{
  "num_hidden_layers": 14,
  "hidden_size": 64,
  "num_attention_heads": 2,
  "num_key_value_heads": 2,
  "head_dim": 32,
  "intermediate_size": 192,
  "vocab_size": 4147,
  "hidden_act": "swiglu",
  "norm": "rmsnorm",
  "norm_place": "out",
  "norm_eps": 1e-05,
  "positions": "rope",
  "rope_theta": 10000.0,
  "rope_fraction": 1.0,
  "qk_norm": true,
  "attn_scale": 0.177,
  "bias": "none",
  "tie_word_embeddings": false,
  "parallel_block": false,
  "init": "uniform",
  "init_std_qkv": 0.0411,
  "init_std_o": 0.00776,
  "init_std_up": 0.0411,
  "init_std_down": 0.00448,
  "init_out_by_depth": true,
  "optimizer": "muon",
  "learning_rate": 0.00956,
  "lr_mult_down": 1.5,
  "beta1": 0.95,
  "lr_head": 0.0102,
  "warmup_steps": 0,
  "schedule": "wsd",
  "decay_fraction": 0.693,
  "decay_shape": "linear",
  "final_lr_fraction": 0.1,
  "batch_tokens": 32768,
  "max_seq_len": 1024,
  "doc_mask": true,
  "train_tokens": 137300000,
  "max_steps": 4191,
  "dataset": "wikipedia_en"
}
Each number is 128 + 32 x the weight over its row's rms, rounded and kept within 0 to 255. Layers, rows and columns count from 0. Numbers have three digits each. The size before them is the row's rms in percent of the matrix's.

# layer 7 MLP up, 192x64, rms 0.231, rows 92-125, columns 0-63
093:110083078099116129144131130145177072077058084139078137155098131079142129154164126176156135175130163152076076156115139183138142139174142148143155124082129140153099156108138110122119108120056185
119:128152165126149082108126156168118170130120089120114117123198122093133124092143125154169100153136119102082085095151195123099116124118192214121087103138174158154154117053136125148109067176135119
100:078143053160113129129124072080102144133137114162114127156092144165106201114096141183173093123139134112070173134188141147117137134116159120152136088144162192143091143206134101165109142156136132
095:059121169138122155127095086220145086147177157139113106180155133124152159140132091129136135146123208112156142121111077109136143107109125133179043103172098149110171168155157140114157130149150149
117:148082064139155157124170120117181057157129137176118122130082133197118139132182135139136131181096102161153135105137189122121172120069175105140174092135145122129151170087105085103126141183103130
076:102132161090107162100113168134149154141121079134107090148109145141175157211128173148179152176156075142132149117183124168108149069109096113119102135164164118076096140153173158137084076134108178
106:121132148160153077130122120149163175150159105171122189093185116127109142161074146180122112103175091098148072128100131115170083129129159135115120190081201129131099104052130115107143151147163156
084:094206127097165108065095110139156151114054111109093175151182118131115079159102130160175143173156102140100115103132079095137131113132139164155128205111143166058143154114144133121110083115123131
097:051102147138085102097085153122133134082133116176119139119113146168183199163100089111147173139183028131121123104155146103165153112151102113168175100154130088168131123107154127160127127102111113
101:145134038125141090109137189118155110085109138154120132140077075095194199135123163073067094127128153116172132144097103144115117112174115129146139129088118127130139109164153157089174102073091123
110:113135126125120098171169121142100123133122136139122165164048167125155123167159096162137144115119137177078069153077089131129089130171165078095159135156137113178196139208151147115163146172100136
105:134044163118147135060135117091122161123158126159137151121109149179149128143131119161080180074090146139131103127164096133138108197154099104115159142074106145093146132091108153154030139123090152
133:131125111142175189096107115112085115139124153110173160173124085118151086164192135120189187088124157061158102137100122067103156107074170105147105123122120212148119166137121144123150143117145110
101:128178169098148126161140079099135106168107079110174109148144178097076178167082096147171109124167081151112072131174176083145178125111072134128121098108126144137173155136099134118107120067159127
013:171195075159163130101147104107129112140086134097164169162120122149111128157112076152107084170091096079155123137146103107092095134147159100111183163115068089162163146189189083157129139124138100
092:144202084126185130117154158133129167149134095101078118103124094094125159162123144068152134118157132145093176133101081145117112120108188131121114087133136163089075130167075185122162096114203162
106:162144063157072165141136079134146117126157110146132178092134132103069121132093121206085137130098165108120100112165157133105108174129093060075129176062084120093104136109127114111098118148123082
118:082102094130073169107124168071168109117109119142150109132168150129152109108121135169086142075106164121127082102125124119101168095135141084168083184134073145150117106140029116062135113107131163
025:123135182166224191090117156128186137105146150109116152110172128190092100130083161133138161088136082124123161110164128087169094106085138099106167108147132063118123143140111155131132090147178122
016:164150181153123144141131160147144095146076097128181091200168107180169169102117158141128115063151134151118081117105090171090140109103139141111147083108108119127104083116149186126076153096081179
144:117080133148075180112110163106134129103085159138136132209099098153202153114217130090141126097105154146156142127106094167129097172116111151150085089170091109097105124161094169099136121129174124
085:153094128161101105132105145105178157144149137080099103189099107160137127106123195111114128139134170174140145136073102111107160096208058139080137136145119160168130138160082110162174141151083072
011:116133080094159158148087115179124071083131153164144096074146137114098103154137106129154141164192183127072122109183102163152168122149095152128176155199149141144136112092174159139164160143149087
094:149102136109098108121125207125027127068143128073134107146111117118064140098182093107119141155144161168089142110146168173116095151095187131132175128143175099135166115115129122133133179153160121
111:148090162074148120158154137124154168115116114118132216171120184133159110172140156141077163099116089129150103143174108107094153178141126151118040174129111171176160142142090091092103144146146150
106:086200177167113099095104090119104078121177093134149099144115089106127126150068104134111143116160065146169107128118114092082099143121190131197149090144179152163132138077100150141099109102099142
095:080166099139140144168049099170107088077141105134127149126146176096146145120139119078143181103141106137118163082108117175117104140140158082097158148096140166171128142137166118078061142125178194
104:121132151114171122152182132133104106181148148179211167165126107138077150160141150105157154184117140180167085123069142110088118084172147101155133130126138091133117147136127135107124179206172101
115:084113144148106164136128111127138170121153130150128201097124172083153166075072103111121123090135128098083175145171135161074152131155144104158123094165148109158182120185184075149127137069168115
105:158191172128176129182150133084128117134097171137150104125082119155194099205077119149149137120111100167064109142135085156116137105121115148150157118137119132148134080122142129113069147073070180
099:147213094136162140163153100152171171094095174104096063119137141104094157125119146094162107117116205126097122091152174065119145135196125160115133105131091134098090141093100149139087132122097094
099:120150139160114074183113151192169144082126165146108103140190146111087079090141164082159108158094168184119169065163150145099111145087149171122107120142133128155121104119113163086118183125159171
098:099130104116179128109083114143096113134137135130120096115117082182115133128082178155175149165184118144092089131132120082138110147127211046126132102144138148121131144079165084089053081121150157
106:108140106121142150121165051109103186125175113107144166168205154121159153150125128109093116146106145183166075136108105135124091099160135214108126142143141116138150072184105137092111153062122128
# layer 7 MLP down (transposed), 192x64, rms 0.199, rows 92-124, columns 0-63
091:101089154142179174109130185109124154087112184100152159092108118146175117143181176136133169151169133128165121105172107134114140085089108160162134096144091143115058187133147161068123147121122192
111:136171167098139134079147136085136165116143106160117097112114069136120122080107167088074150110173139114073202149113160102151124103114114109164119167202186148156130155148126110117152076182097167
095:080159112098089111091167183102101183119125110121158136094184142113134135136068116157175105185063096149093178088129173135135134094126076177137168156144167116140146151117081157137170129112173115
091:169072103141161161132089138220103175188098145134140076118141127189099129167198072109157120116121130165119120140181125104145141126103088138149126097142123127124083156084178179097112146120121111
103:143135145113159096131045134098192083104067163108145136154076166152117102115076150141107148166150184087193135111133148121140131094117123075183136126158140103121133132040148143141121128124138177
083:065164155137185138154116109110207164077134128092157143138093174146144171138116111100116077158136151136097105186092112164134178110148144094170117186103130157146121101155129105064140157152185146
100:116127142142138122112137078097134173149106192184171095145106159121090141154138183154085078127133180165140134148097108138139079097192090128158124118166190124105190079096128130123088157116132189
089:077141128119100166107106136137079126066152139095132123073120136102093119118125048140121212109125175133136166178108141117116132171145112116097116140112112052151166203173127137108176163125127093
102:130154118152113127160136078141143165217134142069125148136125161163192068108128076116090086117077100087161090151091130096141124120182108095113129103132091117125102066090109116102115115182170105
092:124159125155056121144167146165090162155149124099148139171104147123126206117052109106084178079136140086157123163077160135107106138142098109119135211097164126159116107121101064154138130138152113
095:153094178143148135079118135128123113083125119139126123167094149118147118171138113093153154096144152148203190116164141144083141181111170055173093167141093192181141114156077100131142093114083135
086:109143162131116134141118133076087131153105140105123155144192156132093118107143087128125117112171103144149093096185109178079135128134160169110152181154080108187108164144057059097123133207103143
115:103136084107092083116160099207133126140148138131127170064099150051092107138101153079135166133117049172096115079147132057115129123153059151107104144107097136154120129133127091161123116142141138
118:175142165094107080088099106231111111137108108105120133081066193137150122098099148147098197164148175103112137125148164123097096124105129134122121129114154144148093133123123157092102129111205084
012:096144135079104137158170164170107144188132129125108104114092182166073153133114143131146078150127192130098151148147139104123147133098126135070144149086128170159160097187150116116067104080048101
103:120148136156114096172117132113110116143169133069189136087167184075156114115107128174147168138108100143133086113090078102073169095107129155096085122140146133145116172111131134194202096161155081
109:105203095148098128129156117170117135168115138130148136128148093118115092140128135092097117114100140076183192093140146173133125127148071091125123143171201187124099146075156179188128139110192124
102:131119139129072117105130144173125198139155122149170091174138163117139150145122164039077121120120159139128172085080089081084127145122113190085076126141151097092099102129178146146166120115161164
027:166076201114120090101088074121174129133113171111174139165106129114167099134086116092162193125142174107146099172128097120121133165114158178129157139158171122155105152165139100070180157154113167
018:115137202161145126120133152104142126152136181144123111070195077127126145155124197177106211162147103109137098128112098152138123133196142179095165139154175121127133119102155136167103106134090184
140:114095135168152132164107126025110147132157113152185101196151111144103106127207102137186126124033133159122117160125099144146137143152108149152101076162111111109159136174112145120144141139098153
085:112090151194120113102129109106071153106122124131171150148087194131098154130079180105088146123108141100113172132086135159114071121174160098125134144071146093188099124153122096119093124201168166
007:141061130102120071120117100079142113128145121148162092163164065177175138104106180106118130179124049125182105167123154113102131100076090120129093104090110090089138123101174112107099127169131162
098:100184149158140133096126129047125120053110222171169156130140105092153099136101139148185127087124122124146139106145136104109135148137115133116091185125141156081154046087120173115106101134132139
092:155145130099188158141154113107107127107161075155108184082122109101148145127167112180071171114106095117110100142132101130099224183101103110155135118088148102128175120146134102101061097185122132
098:097096102118125076170152132076148121083136111097138121178145136108139105145170182124096133136078169119167070081119130148169159178112124108170116084100086132126109181067141187085169138125106180
102:128177081027149120124107150171080102126130139121051129150154100103150091111130089121072106111138179109171089159094135083148106115145095130144101110098128144096062105149133106140137177094171118
105:145122108133109169153166157135174136134138120156164130075152083190139126139129114088077110173105130123105117115122087143114120127117122116130170024130115096108120146017112185117132092104159172
112:107180108155200099111141117167078143159113126144045078103144068148139112090133071150145156181120141112149128138107137111110107134118078133071113156140160181171145153123064085106110129155164148
098:131099151111100170192115158154117113102109099165096132108115172132234105128160158143198130122082112131083112178174150134181122167101164130104153087143163107127166157146110130156071152108146123
103:163124180190140125165138119120075110105112144085166141144111092143052075142119119115134112095091140105164105203107167062108137118071101108180158162132182119109112146149145168092135162094128146
100:120116135165192104166191094104142093142091192150141078115151151136132127157120101116159066129119163163084168135107166161170095120102092154150159118151120133128093097211169176131113154079159131
097:104104149123160098160123068166091151092115114151106120107137141042114123164136110165125150143145080150108096145150156168071130158148142203148103093096101152136083181138196135128164088163097086
# layer 7 MLP gate, 192x64, rms 0.243, rows 93-125, columns 0-63
112:121179151187092134093210109119153113112099086111116100142083106138134172178116148138114163135106122173152124135078163186148146118140122105195155142140122127136059136144105156060167187117131090
104:147138115134046163074126189113171100136181149118111122128086124125105089120124129123092119144184175063129196142127169115142073114095109052186153144130152116126111111150150182134140108145103114
084:075051146078115077080163163126126039153085087113152168099128098180147146095132119193126122090104131073116139131109130092146116134110114073055111129104133128123124164150116115128170131132127139
109:116075131155105173107161144115085146140164113084110157143160119136141063154138126096150160116132176131104094138199093133144105176105068142153164128032142118133101135087096117136154192112080152
072:138100141155088086140154081062129144106120177104111134119112098063065033092130113195112116176131156120172070061113129134096108099096162115135130121139128116082106115084115136117144124105116117
110:145130118130111130114145189097135159157070115112116154115201130086120132172191158086143107097124116117063107121111113123122135157174146070129096146158142195125055119102067160168101151085156139
083:139167181058082136157129112127142160142079098127147122119209121145151141078196094142142116117151152165118131188097134165128143095153135138169116104171111126145074147155108138137124192101110204
094:045136093194137134153103111120131173136129161114151103182143072167153154113117098124106146132101123093161080159188102099135104173181116107168173123134099130091108078137173103164096150126130067
113:160110168110125153109120129108118190150098099131159168131110157081184155135083135134161140160141124140139100100076131126128060107141132188070089075088151092130065173177104117093076109109155096
096:169139157119114116133190091133178146163134158104137053176174083118095110116130098136142150213147118080130103130125163135196138104122090147155145161132143091114055151143105110098088129151174162
107:091109088110139117161114137168181145097067129121090116104149105137079079082103148162167158089117105131136186171150113168143132116127148165080128139105144114129145155144181035165060169130141133
113:155105205090126117111109145082128078139090115112140117153068112138168173112158158102117150099132151137136144126121144204137109129150138077120082103148197138171145162214102123162120169077160121
107:135126106106110144167093133176156148122159134143197112094171078077147138142118114105132171110112115113131126137143169137158117147140103153110106101077201110080110128102154129034053088191139141
012:135123138104111151190170129125160112104095093166137112110148169119126150171096107100077144140044081142143094134166132192058091134127155065152102138103099073158096162167128108130168160139158107
100:127147138108087138108134141079123153067098119148109167148158118161100149102160111153176132131160072232094185119064073138105113105119111067142141133119125130112080145120108162135152153160115065
112:104114062088139164132078130063103134102096199093121166178126159121113151104145159122150151077136156153112067174116103194119164115172107115128099175115084120174131165112120090140151159149097105
111:067102053117129110132128138172168100153130124106144164173164146112128139139105168134101115184122134131128128096100118145105155154102169142085104120219156156183133106071106173168135115129213142
024:150109137144176129125164144089113056098113067147189165109121112157081116172142071125078160093136105148135127176111140093169110125117200111143139131147158125091128167160091106080176148084122082
018:133141147133163128129144128195141110087076142178168107193120086145123182122117111140088123129163144127140113160090164170127151090093135086169178077139125121138105090097070158158097163085052144
123:146162079100140095140127182141113097038095149111137168123116133126115176123069204126174165103137107118135170131110130153163137129176152123101126144098184140170102133144131118114113045124166070
078:177151088151107066128086079155117135179152150164081146193135175120177091158198157116135163121157102184141137144123123114156129092167094120152150133112076144118128145167081134158168161138180130
010:163139091141091159164166081116117122170100073074106087135126140077151089100178094178150153113132144105129183157099146164087094189141107114159125175158116133137086157119092162147169138169166083
092:158151103102109127166169136125170174132115157147113134108158095133154119116142118116105136077085092124165218174175095140074104091102121149078092139064080157134126120115144062142118088092171093
111:180119067107145183154124069104131153120109109089112185131150114098152107123125151156095106215155146104071117158134184158127168098137114117091120102105105092209134114126120116118081077128170117
116:196080132118132109097190123134113107113149107133107077113139143107133119155108148124106131068162125141062147082094108070125136204101124100139088135083097088129107077111124189159174130136190102
101:170132137110097134150108118180134094130176088137114154151119124066115179097126154130140131105141126133093132132151140177129123203097128097065078070094135174114103166067187086123114175107074159
110:111164106108158163115146136178143111153142138167143137139123097136103091101155132130081118182073095120067137169131200183157163145101123062059109151113174144082112124086156167175129146106167147
122:074177055136153151131143158078134124145081101105133143087131061141165109090110075130128179152118091150101124162090162142133121203194132077119125088153142116169133118143065144125126121095134157
104:137124103115150153143141201177147136125185107124164108133146118118178171105136133118143163074136107202108079116053138088112090085161092145099077104098155048173131108139142094151126127122152128
104:141108095077111125090138139099132133150085066142123151148114119139153216103112193160128157158168059150092139089117078111085130088143134113135119097159173136108173178093077115148148116166078141
104:171113106161037145106096085121095109126094112147147122056139119130178167119122151186133145168166127090152138096148091126109130116202138129109148105130135166176183131105058093177143113102141120
089:073096142149118121113163057100148107105116065162142111197136161092115176173121143101137145149084130123130090063086101144059142124093169104107160139101155108127120126123098083139128172108190096
098:158175095162118085158117095108108123168116114141108152085157109154134135131083165143126171194188125107061160102086135096095124078120137119164136155152193187140116113145108111164111087162177072